python train.py --vocab_size=1747 --positions="rope" --qk_norm=true --bias="none" --extras=["local attention windows", "capped logits"] --init_std_qkv=0.0534 --beta1=0.95 --schedule="wsd"
Each number is 128 + 24 x the weight over its row's rms, rounded and kept within 0 to 255. Layers, rows and columns count from 0. The size above them is the row's rms in percent of the matrix's.

# layer 11 MLP up, 512x96, rms 0.6, rows 458-493, columns 0-95
size [ 15  17  98  14 123 133 137 127  99  90  18 122 128 135 116  12  10 109 136 106 119 122 117 129  13  15 119  84 105 134 113  34  21 127 127 112]
[[118 139 169 148 156 125 116 122  91 130 117 127 108 108 152  89 109 128 132 157 123 180 163 142 139 109 106  96 134 135 123 129 127 108 148 174 166  97 142 174 154  91 142 148 129 127 122 139  91 113 124  97 188 127 104  98 124  84 138 114 130 160 143 144 131 133 148 144 134 151 103 128 145 138  98 166 133 117 111 141 146 165  82  82 165 101 120 148 120 179 125 148 159 125 115 110]
 [116 109 133  81 125 135 156 127 158 102 142 126 113 115 120 150 140 111 149  94 115 139 119 156 162 135 137 149 102 151  92 133 138 149 122 131 130 127  94 126 115 131 151 170 126 144 169 143 151 135 136 129  93 154 141 129 130 106 114 145 110  94  81  91 137 117 114 156 123 143 174 114 137 177 144 130 133 153 146 154 152 129  67  70 142 102 146 124  77 145 109  67 139 168 135 154]
 [133 149 156 123 124 110 129 121 109 189 145 160 108 114 116  92 102 150 153 151 108 129  90 173 126 147 159 149 124 156 143 109 156  84 156 144 145  97 102  97 115 133 124 100 133 104 107  98 138 139 140 112 152 134 109  95 132 118 149 157 141 179 134 114 143 155 157  90 122 140 117 131 107  74 126 116 116  89 128  95 132 136  87 105 179 104 149 100 140 144  74 137 139 127 113 138]
 [141 101 151 159 165 116 166 164 134 139 149 105 130 114  94  87 109 150 126 141 134 142 139 129 131 127  87 161 162 122 140 134 146 165 104 111 148 149 139 120 175 145 134 139 105 104 148 112 141  87 109 173 128 164  96 110  82 126 118 134 132 173 132 124 158  98 106 140 117 109 167  94 134 157  77  88 116 103 111 128 132 121 132 123 107  89 115 132 151 137 114 128 143 136 117 196]
 [120 125 106 133 132 101 113 149 133 141 112  76 121 168  72 153 114 126  77 124 160 104 135 143 128 165  90 126 130 101 183 123 171 119 125 136 127 132 129 150 135 101 114 152 105 102  87 132 111  94 160 176 135 125 139 115 122 110 119 139  84 117 117 112 116  97 114 122 126 168 133 146 148 119 143 125 149 162 107  98 149 130 164 144 121 131 129 153 196 125 167 156 160 113 144 110]
 [134  94 102  81 108 109 116 133 176 101 123 144 115 142 130 113 125  93 126 128 121 142  81 113  83 121 109  99 162 115 164 116 103 126 125 147 151 103 135  93 132 114 151  89 137 131 125 135 126 158 170 102 161 143 161 113 127 106 152 132 124 178 110 148 120 106 148 126  92 110  99 160 114 143 136  89  88 103 131 115 158 117 134 136 136 130 107 156 131 136  85 120 166  63 161 121]
 [175 124 144  95 145 146 128  93 131  82 183  98 120 148 127  91 107 166 142 138 114 148 118 143 140 130 123 113 122 150 141 135 120  54 140 139 141 130 131 143 155 118 139 136 125  95 139 118 110 118 143 137  99 141 104 127  91 176 111 162  81 136 160 143  95 111 132 135 157 112 116 122 146 141 121 124 145 176 145 141 120 114 119 127 165 102  78 107 174 134 157 168  85 126 114 123]
 [136 140 135  85 147 163 116 138 125 153 133 103 127 114 107 129 104 132 114 136 125  70 167 152 142 157 123 107 135 133 129 106 119 115 171 139  87 115 141 135 134  92 130 110 133 136 153 113 181 134 113 181 154 129 112 118  93 120 146 110 118 109 139 108 108 109  69  91 108  84 139 193 140 144  88 146 133 138 106  93 121 141 117 131 114 129 129  87  90 135 162 105 111 115 171 142]
 [127 163 126  93  87  56 105 135  98 134 129 157 104 110 127 123 118 100 162 113  89 154 142 125  98 144 144 130 108 102 129 127 150 127 142 121 142 166 124 138 128 171  82 107 133 103 186 106 114  74 119 126 148 107 129 166 129 108  96 118 140  91 115 113 150 115 133  97 165 113  99 137 127  80 157 148 115 124 134  90 109 109 118  96 134 100 137 105 118 106 119 153 121 150  99 128]
 [168 135 160 154 140 152  90 122 118  92 108 117 118 146 123  95 137 117 125 141 159 104 139 121  94  93 172 151 111 145  95 135 137 134 154 109 163 131 120  76  99 130 137 115 197 132 164 122 121 108 161  91 123 148 101 154 134 123 147 158 113 156 108 124 117 102 132 163 158 106 126 123 110 103 137 127 170 157 142 139 157 131 180 127 105 120 123  91 121 106 159 124 147 147 117 180]
 [141 118 144 121 149 118 144 107 126 181  99 120 155  94 148 110 120 135 134 153 135 158 148  93 163 109 169  98 147 147 155 103 137 140  89  84 108 124 160 156 132 154 108 132 103 150 127 149 137 144 121 159 149 148 102 138 107 106 153  91 118 109 154 107 167  81 139 130 147  94 166  98 109 123 119  92 101 126 127 118 132 153  86  62 161 110 152 129 114 136 115 151 119  98 137 153]
 [106 105 132 130 126 113 158 144  93  69 141  96 142 138 150 131  98 177 110 141  93 110 139 175 104 154 132  97 124  99  99 139  86 129 116 153 186 120 122 122 153 127 142  94  92 129 114 160 129 128 107 153 123 143 128 140 106 128 132 122 100 111 101 109  92 121 101 163 108  83 124 134  99 171 139  97 120 102 124  86 120 119  82 138 144 145  94 115 135 154 169 120 123 116 129 153]
 [128 103 104 132 180 121 125  99 117 140 177 169 136 125 123 127 140 143  86 145 169 117 137 123 180 133 111 127 167  87 125 162  96 137 100 139  83 113 139 121 134 133 111 151 143 150 140 127 135 115 147 129  64 116 179 124 160 141 126 133 152 132 133 135 120 103  83 129  91 139 131 116 187 134 131 136 119 166 164 116 139 139 108  91 115  88 132 118 122 135 118 147 117 162 175 124]
 [138 125  98 109 145 131 112  97 139 121  78 115 143 185 143 111 156 110 132 116  70  72 117  98 119 139  41 124 125 146 163 102 120 133 110 119  94 121 155 127 126  74 114 138 113 118 141 145 132 162 115 101 141 125 132 131 101  94 129 152 155 127 136 154 155 134 106  90 138 114 136 165 131 122 120 147 111 150  87 105 143 128 113 169 113 127 170 106 117 136 144 133 116  97 124 142]
 [143 108 165 139 127 146  73 178 129 114 123 128 135 106 150 160 129 151 143 166  93 113 120  97 198 127 130 139 113 125 149 149 152 122 129 130 155 140 131 131 122 144 136 136 126 135 148 178 133 130 143 134 186 112 132 158 121 177 177 134 128 166 112 110 100 112 142  91 119 121 132 144 128 134 117 135 135 137  93 117 148 140 102 111  99 135  77  81 117 126  79 158 157 143 110 160]
 [115 145 152 136 128 107 155 131  99 123 110 154  52 164 149 148 129 192 137 107 102 159 145 133 146 107  99 113 133 136 120 135 124 110 113 126 121 156 117 118 116  97 125 125 151  80 139 105 109 145 141 121 162  90 104 149  96 123 105 128 148 108 165 128 121 132  85 127  89 112 114  88 131 122 105 156 139 109  89 165  98 148 144 153 130 145 122 108 121 132  93 105 138 174 151 180]
 [135 124 118 140 121 110 117 123 111 157 148  94  95 143 172 128 134  84 140  88 154 155 190 130  97 174 145 139 112 104 109  87 115 145 124  96 121 153  98 112 105 124 114 141 156 135 141 105 126 126 155  99 105 124 149 125 106 102 113 130 115 142 100 141 122  86  92 100 109 107  95 102 127 160 121 140 147 133 120 145 118  79 165 122  81 121 175 133 110 124 129 190 132 139 109 103]
 [147 120  95 137 140 158 140 164 111 101 107  67  78 130 168 126 145 158 126 137 136 115 115 133 126 135 135 142 146 129 103 138 155 106 146  41  78 146 117 149 110 127 155 109 147 149 102 165 107 156 131 155 104 121 108 135 162 126 121 106 122 143 131 117 162 128 140 153 116 152 157 129 110 148 163 113 142 128 110 142 145 142 156  89 128 144 148 158  65 107 136 142 111 155 104 120]
 [128 142 105 130  91 128 167 120 163 122 149 148 117 145  87 108 106 125 122 109 139 139 147 110 127 196 128 109  92 126 141 145  98 118  97 128 151 133 127 129 105 131 141 121 154 137 123 114 111 132 105  93 141 162 139 102  96 156 144  98  96 169 172 157  88  73 125 110 126 148 121 130 121 108 108 120 171 171 105 144 138 119 137 152  96 142  70 113 115 100  99 157 129 136 130 176]
 [115 137 161  97 140  63  79 126  89  83 138 135 126 158 112 119 151 119 117  93 124 154  95 126 144 111 110 151 134  78  57 125 145 116 151 155 135 133 113 129 121 169 141 108 166 131 119 106 122 105 132 100 119 157 131 116  89 103  88 139 108  93 131 156 123 120 114 120 123 116 146 144 144 147 140 138 104 169 112 160 143  96 114 150 136 143  99 172 138 135  88 151 136 136  97 130]
 [134 135 146 129 138  92 137  96 127 100 169 148 175 131 129 120 136 142 143  79 149 124 168 112 164 126 144 107 134 110 111 101 166  88 136 113 121 140 132 101 109 144  80 127 151 178  98 137 114 127  99 134 133  74 142 148 103 148 102 129 145 123 104 113  88  84 124 118 141 145 115 145 168  80 129 108 149 114 150 149 143 142 116 127 148 144 170 161 134 105 127 137 101 169  98  90]
 [122 102 137 144 171 122  89  62  73 130 160 106 148 138 144 120 159 111 118 128 148 125 146 152  88 151  98 101 122 141 139 137 117 124 112  96 144 115 108 113 146 143 153 122  93  85 124 128 143 154 123  78 135 151  87 156 123 127  93 150 133 113  96 125  68 116 131 127  98  92 131 125 118 137 105 159 116 132 133 111 134  50 143 111 114 143 133 157 109 130 118 131 115 127 156 154]
 [135 175 120  77  82 122 149 120 122 147 122 136 146  98 101 139 120 136  88 136 108 154 131 145 172 136 101 153 116 107 182 105 151  83 122 107 196 141 130 142 111 122 119 133 120 144 124 166 117 132 141  99 140 122 146  95 116 122  95 146 150  90 131 110 126 134  99 143 110  97 150 150 105  95 115 143 134 109 138 170 146 181 151 113 110 121 153 151 153  74 130 110 102 142 126 135]
 [148 118 116 113 145 125 140 129 129 127 126 154  99  80  82 149 161 150 109 105 122 154  80 145 115 133 112 101 139 131 126 168 127 107  76 172 145 137  96 119 161 124  93 133 119  64 133 102 116 119 106  93 159 176 128 133  86 121 141 139 121 144 137 142 135 153 166  92 121 135 124 100 106 123  90 139 152 140 122 147 126  79 116 150 134 151 143 122 152  83 145  97 117 117 134 168]
 [109 126 132 193 177  97 128 103 146 104 188 118 116 103 108 104 137 102  90 148 134 120 149 132 132 127 141 130 140 122 126 126 154 105 109 142 106 156 126 128 149 162 109 154 128 123  99  89 145 157 137 118 146 144 150 168 124 131 167  82 147 127 142 146  77 133 159 166 154 103 134 121 122 139 105 162 145 163 130 138 128 121 178  99 114 136 115 115 118 108 152  79 135 169 112  95]
 [155 167 147 107 158 140 147 157 123 125  91 129 115 131 139 107 159 114 142 117 111  86 106 125 155 118 144 129 166 131 148 159 148 179 106 144 106 108 120 152 167 106 103 134 107 134 108 126  88 150 142 135  91 157 139 120 133 156  83 170 123 122 129 118 139 137 129 106 123 165  54 113 116 120 123 115 137 142 143 155 188  84 104 116 135 113 128 160 126 139 118 125 155  81  92 139]
 [125 135  93 126  90 116 183 160 164 136 123 160 152 114 120 130 130 129 128 150 122 131 124 156 129 157 113 107 159 166 136 151 128 142 106 136 117 109 172 167 109  91 110  86 119 116 132 107 155 108 142  89 127 124 120  95 130 154 121 133 153  87 105 111 101 110 142 173 118 119 155 134 151 110 117 186 187 104 118  82 140 117 108 140 128 120 127 183 109 156 163 154 123 153 123 126]
 [137 155 131 121  75 143 121 109 137  65 114 103 130 133  97 115 117 125 118  86 151  84 138 132 100  90 137 155 105  90  92 181  97 119 117 149 124  98 122  99 101 144 119 146 130 169 120 113 137 123  83 136 147  99 130 112 130 123 108 127 126 149 121 135 159  92 125 151 126 137 147 139 142 138 143 104 123 109 113 108 125 131 113 144  88 135 179  84 116  89 114 193 158 121 104 137]
 [128 123 131 175 159 122 119 112 107  97 113 107 133 127 135 161 139 116 125 127 136  88 133 131 116 105 106 100 151 153 120 168 153 147 122 150 139 179 180 177 145 119 138 138 116 125 124 133 136 127 149 192 111 125 150 122 112 132 137  83 130 119 127  93 157 120 181 100 115 106 117 152 128 144 100  80 188 162 141  96 139 135 127 126 129 155 111 153 112  99  94 120 128 169  97 101]
 [130 122 105 129 149 149 159 110  79  88 131 132 109  86 127 117 165 155 142 175 165 104  94  77 137 149 117 118 148 147 118 131 122 155  98  76 148 166 153 143 138 114 141 126 152 123 121 151 133 133 177 135 100 151 147 117 128 146 111 133 117 136 120 153  82 122 152 126 167 128 160 174 157 132 126 138  91  74 125 106 167 128 129 171 149 111 129 135 132 125 126 156 101 128 109 156]
 [121 100 142 157 138 159  89 104 142  99 119 150  78 131 134 121 109 109 126 138 167 132 132 116 178 174 118 135  96  79 168 107 147 130  62 145 113 118 147 131 127 149 128  83 144 124 117 120 133 152 104 125 119 124 130 159 127 116 136 136  72 169 113 166 155 133 143 143 106 136 114 146  84  93 137 119 153 109 136 120 120 124 126 156  85 137 131 162 109 134 158 182 118 141 119 107]
 [138 158 144  90 117  78 147  97 133 102 147 114 124 101  91 125 123  97 107 106  77 125 117 148 170 101 138 111 101 166 170 120 116 101 121  85 134 117 140 135 152 114 107 123 146 181 123 117 150 114 112 121 118 138 111  71 121 147 138 110 137 156 170 127 135  92  99 134 138 114 131 156 107 128 120 143 115 143 134 142 111 129 105  58  82 154 122 108 130 148 168 159 148 142 121 144]
 [140 136 112  95  69 138 137 108 116 112 129 142 126 142 122  73 119  81 130 149 144  97 157 142 158 157 134 133 105 163 117 129 133 119 150  88 128 104 132 131 131 110  95 130 180 102 108 110 138 108 103 136 123 183 166 142 116 121 119 145 141 118 118 142 121 119 143 105 163 156 175 162 119 107 139 153 145 112 153 180 213 132 130 131 140 117 115 144 130 155 144 142 127 152 118 102]
 [159 130 163 103 136 101 120 144  99 125 107 141 148 120 128 139 140 173  91 121 159 110  89 144 117 128 156 138 152 117 105 139 141 125 116 101  99 141 111 113 124 141 104  99  93 125 117 121 141 117 148 163 114  95 166 128 100 138 138 165 162 151 108 110 128 161 128  57 138 132 109 116 150 112 142 118 144 119 141 143 160 134 146 188  90 129 156 101 118 147 139 163 130 211 118 142]
 [143 101 126 148 116 185 110 102 138 130 101 148 158 101 144 130 107  64 134  85  88 113 145 157  96  96 131 135 104  95 138 123 163 116 108 152 116 143 169 121 146 111 153 130  90 102 137  83 113 137 139 113 114 104 108 100 114 129 107 102 160 149 174 128 129 133 120 103 141 123 117 154 134 153  92 140 119 167 185 121 139 163 101 146 142 105  93 112 121 124 126  99 137 140  94 141]
 [118 133 128  77  98 118 121 134  97 117 122 148  95 142 106 139 138 127 120 114 170 141 147 179 139 108 121 118 128 110  89 132  90  92 132 107 155 164  98 151  92 158 106 128 115 143 148 153 144 110 122 150  95 114 160 128 136  99 118 123 159 120 134 168 165 166 121 114 155 108 136 126 150 116 154 133 119 161  90 170  83 110 103  74 132 102 126 114 109 100 126 129 139 128 170  76]]
# layer 11 MLP down (transposed), 512x96, rms 0.255, rows 458-493, columns 0-95
size [ 16  17 110  15 131 107 140 111  89  79  22 128 113 110 100  12   8 105 142 103 120 129 108 122  12  17 101  85 119 119  99  31  19 157 113 108]
[[118 113  47 150 121 116 137 117 115  99 151 164 115  93 119 140 114 161 117  72 127 183 144 100 131 163 149 127 109 136 119 137 126 129 157 159 123 150 101 135 124 122 122 103 150  77 153 129 100  88 132 135 120 100 141 164 116 132 129 109 131 114 114 123 144 151 120 147 153 106  81 137  91 111  92  69 125 134 122 153 104 159 169 136 111 119  92 131 145 117 149 152 102 119 136 123]
 [123 103  92 107 108 124 117  79 133 154 129 143 146 137 134 150 153 164 148 117 123 115 125  84 153 130 117 131 158 127 123 113 133 129 137 133 131 123 120 111 133 120  66 112 151 118 177 122 112 124 147  85  88 127 109 157 115 117 115 111 128  76  87 119 127 141 113 146 133 134 200 128 138 164  63 121 138 124 106 121 104 157  99 107 107 108 117 182 126 120 149 114  95 141 177 137]
 [127 134 156 136  81 101 137 105 141 143 132 101 116 164 139 173 162  97  58 158 188 103 144 144 143 107 128 154 112 125 145 140 120 125 107 120 143 108 143 134 173 137 143 140 125 114 103 121 139 103  97 105 103 135 124 110 122 133 134 152 129  90 141 148 127 174 143 142 117  97 109 153 112 113  90 171 197 147 146 126 132 122 127 128 129 118 121 148 116 150  81 131 171 158 151 121]
 [131 122  79 138 107 146 122 104 134 108 158 140 158 112 108 160 106 163  87 100  84 114 159 117 151  87 114 151  88 129 126 146 133  95 122 130  78 102 136 138 141  78 145 113 121 108  94 163 146 148 139 129 101 109 120 131 123 103 164 122 144 125 174 118 128 122 152 181 123  85 113  99 127 137  76 128 114  90  81 149  99 114 124 146 138 144 139 135 132 117  99 106 117 118 106 149]
 [ 81 156 135 131 127 158 119 136 121 146 135 118 119 135 150 122 168 125 128 128 123 121 147 145 108 199 110 109 111  94  95 137 145 144 138 140 137 153  99  85 132 141 129 139  73 150  98 118 142 105  96 126 165 150 141 137 141  94  79 151  98 116  89  73 116 123  87 149  98 106 152  85 116 123 126 137 120  94 131 109 129 160 165  95 114 133 106 160 123 134 159 134 133 148 104 161]
 [160 131 123  83 131 142 112 120 101 178 124 103 127 134 150 148 126 123 135 102 113  99 120 157 107 148 141 115  91 106 213 119  73 102 109 107 141  84 139 156 126 124 138 100 131 121  79 117 151 143 128 121 135 147 138  92 101 178 129 152  96 132 127 139 128  91 134 133 114 128  97 125 147 171 151 104 142  97 153 113 137 116 120 141 135 111 133 112 128 132  91 161 107 116  82 161]
 [130 122 184 129 148 120 120 153 122 151 140 102 141 148  98 171 124  87 117 105 118 122 131 117 115 124 116 136 110 150  63 159 137 105 112 136 130 140 131 133 138 115 111 115 142 191 103 132 119 146 121 131 163 112 118 180 164  87 151 101 146 125 132 164 147 130 123 112 143  83 137 130 132 105 132 173 152 139 120  94 117  73 119 109 120 143 173 157 115 122 129  67 104 151 151 136]
 [108 115 127  93 162 147 153 193 164 131 130 101 129  92 140 134 136 153 143 132 151  91 100 149 118 161 138  86 100 140 140 129 126 151 148 120 144 139 130 138 129 203 156 115 158 161  87 118 152 138 162 163 107 143 121 146 148 135 129 145 156 113 140 120 160  97 128  96 119  93 129 158 141  95 133 143 108 129 130  71 138 123 118 164 123  81 160 156 150 139 121 107 142 126 139 143]
 [ 70 138 104 145 126 138  79 118 139 162 168 104 119  89 124 116 128 155 157 101 130 139 152 113 106 172 107 126  89 121 134 144 116 124 121 155 132 140 132 159 103 133  83 123 148 136 149 117  99 117 151 159 136 164  87 139 113 113  94 150 114 142  86 135 112 159 133 119  94 165 145 135 116 152 146  81 116 141 112  81 169 174 117 111 160  85 125 136 155 127 126 158 112 137 112 126]
 [ 88 135 124  91 131 125 116  84  85 132 124 131 131 160 128 115  93 105 164 179 112 141 149 125 122 118 153 136 104 155 123 111 137  92 127 129 120 112 138 153 149 154 149 126 106  90 110 144 149 158 157 176 123  87 138 154 117 149 122 147 151 118 112 134 173  99 122  90  92 140 137 129 123 155 151  99 133  77 170 150  89 106  68 120 129 104 124 132 109  93  92 125 144 126 150 123]
 [100 111  36 114 142 163 124 111 100 133 133 155 119 110 135 131 124 143 144  82  96 132 150 105 152 127 117 115  95 159 153 178 144 119  90 117 107 114 118 181 136 117 131 128 119 115  81 130 130 137 151 146 123 154 147 109 118 114 161 128  96  79 154  85 129 112 178 131 148 113 123 134 121 106 129 113 119 153  86 165  97 112 133 106 134 126 127 134 117  85  98 126 110 106 138 126]
 [124 112 138 138 102  94  90 140 104 139 113 155 134 117 169 140 124 115  98 141 118 117 155 150 102 153 134 128 118 100 145 135 121 105 159 167 192  94 162  86 139 116 144 117 143 117 158 133  94 160 150 124 104 126 118 144 126 159 139 118 133 117 132 121 155 106 152 129 115 140 112 122 207 122 168 166 110  95 195 126 147 115 119 129 123 139 125  94 134 126 102 169  97 158 156 132]
 [140 164 121  97 130 148 148 151  99 108 135 137 182 133 159 140 133 116 182 145 166 126 145 113 121 124  76 111 157 142 129 134 143 158 122  90 133 131 117 148 116  66 122 142 132 162 121  99 151 127 127 120 151 184 105 156 109 153 137  99 128 154 176 116 131 137 105  82 113 139 102 127 147 111 130 107 108 183 122 106  68 138 122 156 136 154 164 136 117 109 124 147 119 128 115 133]
 [105 108 133 169 155 116 172  91 132 110 133 146 145 117 131 101 142 150  99 151 118 113 129 139 152 103  93 128 115 155 150 167 150 114 132 104 137 129 189 107 132 150 140 102 116 149  68 109 174 159 104 160 142 155 112 116 135  87 131 174 150 105 115 107 142 135 114 123 161 163 124 119 118 149 121 173 102  94 114  85 129 104  77 108 151 107 136 120 116 119 143 106 107 134 140 108]
 [138 124 103 141 125  84 130 142  73 104 109 145 102 104 116 107 148 196 130 132 165 128 100 128 147 100 153  90 162 138  89  96 152 116 165 147 138 105 131 117 105 142 153 114 121 157 125  85 154 125 127 107 146 113 101 148 135 151 123 132 109 174  89 161 129 168 143 164 149 123 116  87 142 110 110 117 109  95 119  98 129 120 150 157 156 117 124 127 127  81 114 141 131 115 163 152]
 [163 118 117 153 122 131 124 125 138  85 118 123 119 116 149  76 131 142  94 127 150 136 139 124 104 116 102 114  97 123 133 136  95 131 163 166 139 135 115 121 148 123 110 131 139  91 129 113 127 129 112 111 112 109 132 170 135  87 127 131 137 122 145 115 131 179 133 170 166  99 132 133 108 151 165 188 110  88 133 110  98 154 166 171 143 178  76 100 140 182 118 105 140 101 121 154]
 [ 94  90 146  77 147 129 164  87 129 119  98 188 166 111 127 133 119 147 164 108 124  80  77 143 128 136 129 129 147 142 123 149 109 147 193 102 140 125 183 154 118 133 144 141  95 119 125 166 128 134 138  90 175  85 138 132 136 115 114 112 127 105 121  87 143 113 134  87 124 111 135 120 118 143 131 103 147 114 107 124  99 128  95 134 151 126  93 116 125 123 116 107 148 110 142 143]
 [149 125 103  91  95 138 168 122 133 141 172 142 118 107  98 101 137 108 150 154 109 170 166 166  78 179  92 123 140 107 142 129 112 115 102 117 121  68 139 133  90 147 113 149 170  88 110 133 117 158 143 123 107 138 115 119  99  83 125 123 118 136 169 100 107 159 119 120 122 148 110 126  92 132 132 165 105 110 134 116  82 121 117 106 148 148 120 134 143 147 109 108 148 126 154 148]
 [124 109 114  87 170 144 123 147  94 128 126 119 133 145 106 152 129 107 128 119 137 145 151 116 113 157 134 138 130 140 126 121 114 119 126 169 104 193 149 106 108 112 111 121 128 166  95 109 138 128 111 130 156 124 147 135 109  89 108  93 140 194 142 124 163 165  96 113 107 141 140 185 132 130 155 137 154  83  86 157  92  99  90 153 149 163 102 119 124  96 108 130 132 129 132  85]
 [154 153 147  65 122 129 107  92 138 160 108 145 140 101 148 111 101 133 136 174 101 116 143 104 161 167 111 135 117 122 112 126  99 123 132  92 101 147 143 144 121 110 105 112 111 129 176 111 148 105 123 169 118 137 165 143 166 175 117 157 135 149 121 113 101 115 129 147  85 108 123 135 173 138  86 136 104  99 116 116 139 117 144 142  79 149 147  95 140 101 112 127 124 150  73 121]
 [160 134  98 189 149 125 113 134 146 120 166 145 118 116 151 113 179 152 108 116 111 146  81 138 114 122 147 133 153 136 115 166 161  85 138 135 116 121 152 140 139 155 127 150 141 112 135 130 136 106 133 127  96 101 136 105 122 183 167 169 146 154 112  63 165 128 125 152 134 105 145 160 112 107  89 122 127 106 131  79 126 137 106 119 115 126 136 113 115 122 111 169  99 111 103 170]
 [125 109 118 100 104 131 130 112  83 114 146 130 134  96 136 140 153 120 116 139 111 152 109 132 108 111 140 117 119 158  90 146  92 155 152 113 172  88 131 124 100 127 109 172 131  95 134  86 147 167 131 107 145 146  96 152 113 135  94 134 113 175 167 113 109 132 114 128 160 126 116 122 125 115  89 154 191 145 179 141 150 114  95 150 120 119 104 117 145 143  80 177 128 162 120 148]
 [116 140 168 120 108 162 155 130 134 109 125 106 141 119 143 132 145 156 121 140 121 177 119 155 114  97 102 119 134  80 156 147 172 109 144 131  88 149  86 160 123 152 129  92 122 112 118 131 156 131 188 106 129 133 114 104 116 114 106 111 130 112 130 152 108 148 110 148 150 156 138 130 136 109 138 114 115 116  33 123 107  98 154 131 129 187 107 113 115 121 158 157 123 127 156 151]
 [167 136 127 123 120 134 142  99 157 119 142 140 125 159 113 132  60 176 118 118 144 135 167 111 108  99  99 106 131 156 136 152 145 102 141 146 116 144 116  91 139 110 127 127 160 115 110 116 106 130 147 122 112 123  79 151 177  98 115 168 120 166 102 137 138 102 120 106 128 124 141 169  90 104 135 138 129 143 173 151 140 120 143 177 143  87 157 181  89 128 134 122 157 128 104 144]
 [116 170 103 107 109 123 109 131 121  82 113 182 143 105 165 202 161  94 127 136 105 119 137  88 139 114 121  79 135 161 167 113  99 111 140 132 125 132 126 143 133 113 124 137 168 113  99 124 147 163 120 166 154 134 105 147 125 139 166 123 142 155 111  88 118 123 107 148 136 165 102 118 147 142 122 122 139  80 120 139 135 152 144 136 173 140 119 113 154 138 122 113 107 126  87  85]
 [115 153  70 157 106 119 106 156 170 122 135 176 159 129 149 127 101 141 135  87 108 142 136  97 117 162 166 139 116  70 178 137 140 140 114 124 135 128  93  99 114 158  94 127 128 142 152 169 133 122  94  95 122 134 105 119 126 130 142 167 139 111 169 154 136 161 153 154 111 113 165 132 138  84 113  68 122 128 124 150 145 137 127 113 122 155 116 125 137 143 140 153 134 109 113 158]
 [148 117 111 122 161 104 115 159 133 162  89 123 131 143 118 146 144 118 161 108 121 122 147 158 126 129 110  84  94 141 118  37 117 110 122 151 100 161 102 172 130 111 163 159 134 136 106  77 106 151 136 128 148 130 113  74 147 133 134 104 121 143 132 156 101 144 126 121 169 102 138 147 143 137 123 123 159 132 125 150 115  92 132 152 100 135 118 149 100 146 122 129 123 100 104 190]
 [156 147 124 126  86 191 133 111 156 116 123 134 110 124 153 130 159 212  69 143  95 133 134 139 129 139 112 145 147 104  91 144 139 141 157 148 139 143 123 101 124 141 166 150 137 128 115 149 124 118 106  90 144  98 130 127 104 140 135 127 131  97 139 136 166 109 137 149 128 157 130 127 148 121 143 116  86 141 132 118 150  82  83 104 160 166 123 134 119 166  72 115 131 126 119 103]
 [131 113 138 135 156 126 135 122  83  76 133 137 118 141 160 152  86 129 136 102 125 108 162 126 131 153 124 157 120 129 144  95 146  94 132 169 132 163 110 144 163  66  83 156 106 163 109 114 164 101 140 168 145 123 157 138 193 138 141 104 134 130 114 106 108 129  91 144 125 167 115 126 111 151  87 116 113 163 125 119 153 132 128 139 127  77 150 163  99 136 131 113 129 143 118 126]
 [170 126 115 143 110 141 127 128 117 131 150 155 153 133  86 165 137 145 119 143 140  97 118 144 110  96 119 127 108 112 172 129 130 133 111 101  92 127 161 105 141  90  98 134 132 178 113  87 116 123 128 165 126 130 147 160 134 155 116 129 137 131 168 130 112 138 156 158 122 160 151 140 175 141 138 115 102  90 123  88  97  79 115  96 146  85 104 130 136 118 153 102  87 138  96 184]
 [161 123 140 102  94 139 147  87 150 119 175 136  84 119 136 101 109 131 143 173 106 129 147 169 167 130 120 116 119 113 175 169 117 112 102 143 127 115 151 116 132 141 101 136 168 106  87 133 147 154 157 137 140 125 134 134 143 133 140 197 123 175 108 146 133 132 129 163  98 126 145  82 125 117  95 115  79 115 135 142  97 139 161 177 128 146 102 154 122 152 123 118 129 124 134 109]
 [142 142  86 128 115 136 135 111 118 116 135 125 121 116  99 179 115 163 132 127 116  76 178 121 110 131 153 102 110 155 151  90 104  83 125 121 162 129 116 158 141 107 146 150 158  97 118 144 162 112 144 152 138 148 126 121 115  97 152 127 146  64 115  59 151 154 141 134 119 117 139 176 144 134 133 124 110 120 132 156 155 133  77 108 147 149 147  98 148 142 162 109 156 118 144 142]
 [128  91 117 107 118 129 155 117 148  95 115 129 149  88 116 166 121 156 139 148 148 171 147 150 131 145 115 123 164 135 111 173 136 112 178 162 136 100 148  97 148 155 111 113 170 123 145 122 148  97 113 102 165 145 110 140 111 107 105 156 143 123 133 108 154 171 141 172 137 150 135 122  92 104 115  98 176 108 134 171 144 134  97 148 123 105 114 145 122  94 114 164 123  80 157 141]
 [195 181  99  75 111  94 147 133 111 177 144 128 164 123 161 159 128 124 130 119 145 116 100 121 105 111 115 137 116 158 132 175 110 128 119 133 120 158 108 137 140 123 122 109 152 161 163 139  96 160 100 132 128 130 133 139 124 126 127 169 160 127 133 129  93 119 115 108 135 144 143 122 172 138 112 175 168 153 144 128 117 158 132 115  66 146 117 156 168  93 149 143 115 121 133 131]
 [113 112 117 109 135 126 154 131 169 133  62 119 162 131 155 110 106  75 128 165 147 129 143 124 101 140 130 107 106 163 120 144 144 102 143 132 120 144 140 123 126 139 154 128  58 117 131 100  98 136  96 151 116 124 120 111 108 120  94 151 138 121 149 137 147 133 130 118 156 147 110 107 143 135  79 110 140 180 153 140 132 131 147 178 166  64  95 125 118 152 115 151 136 131 155  90]
 [124 120 146 127 110 144 119 123 137 117 126 107 145 109 134 129 129 118 140 100 154 112 131 106 110 144  88 123 154 145 140 114 123 105 156 119 142 125 123  90 144  76 132 105 151 104 172 143  89 144 170 108 108 169  94 143 105 157 102  72 133 181 115 117 133 182 118  84 111 107 141 108 166 145  94 110 109 186 119 166 121 150 107 144  92 107 174 137 115 106 135 150 124 120 120 143]]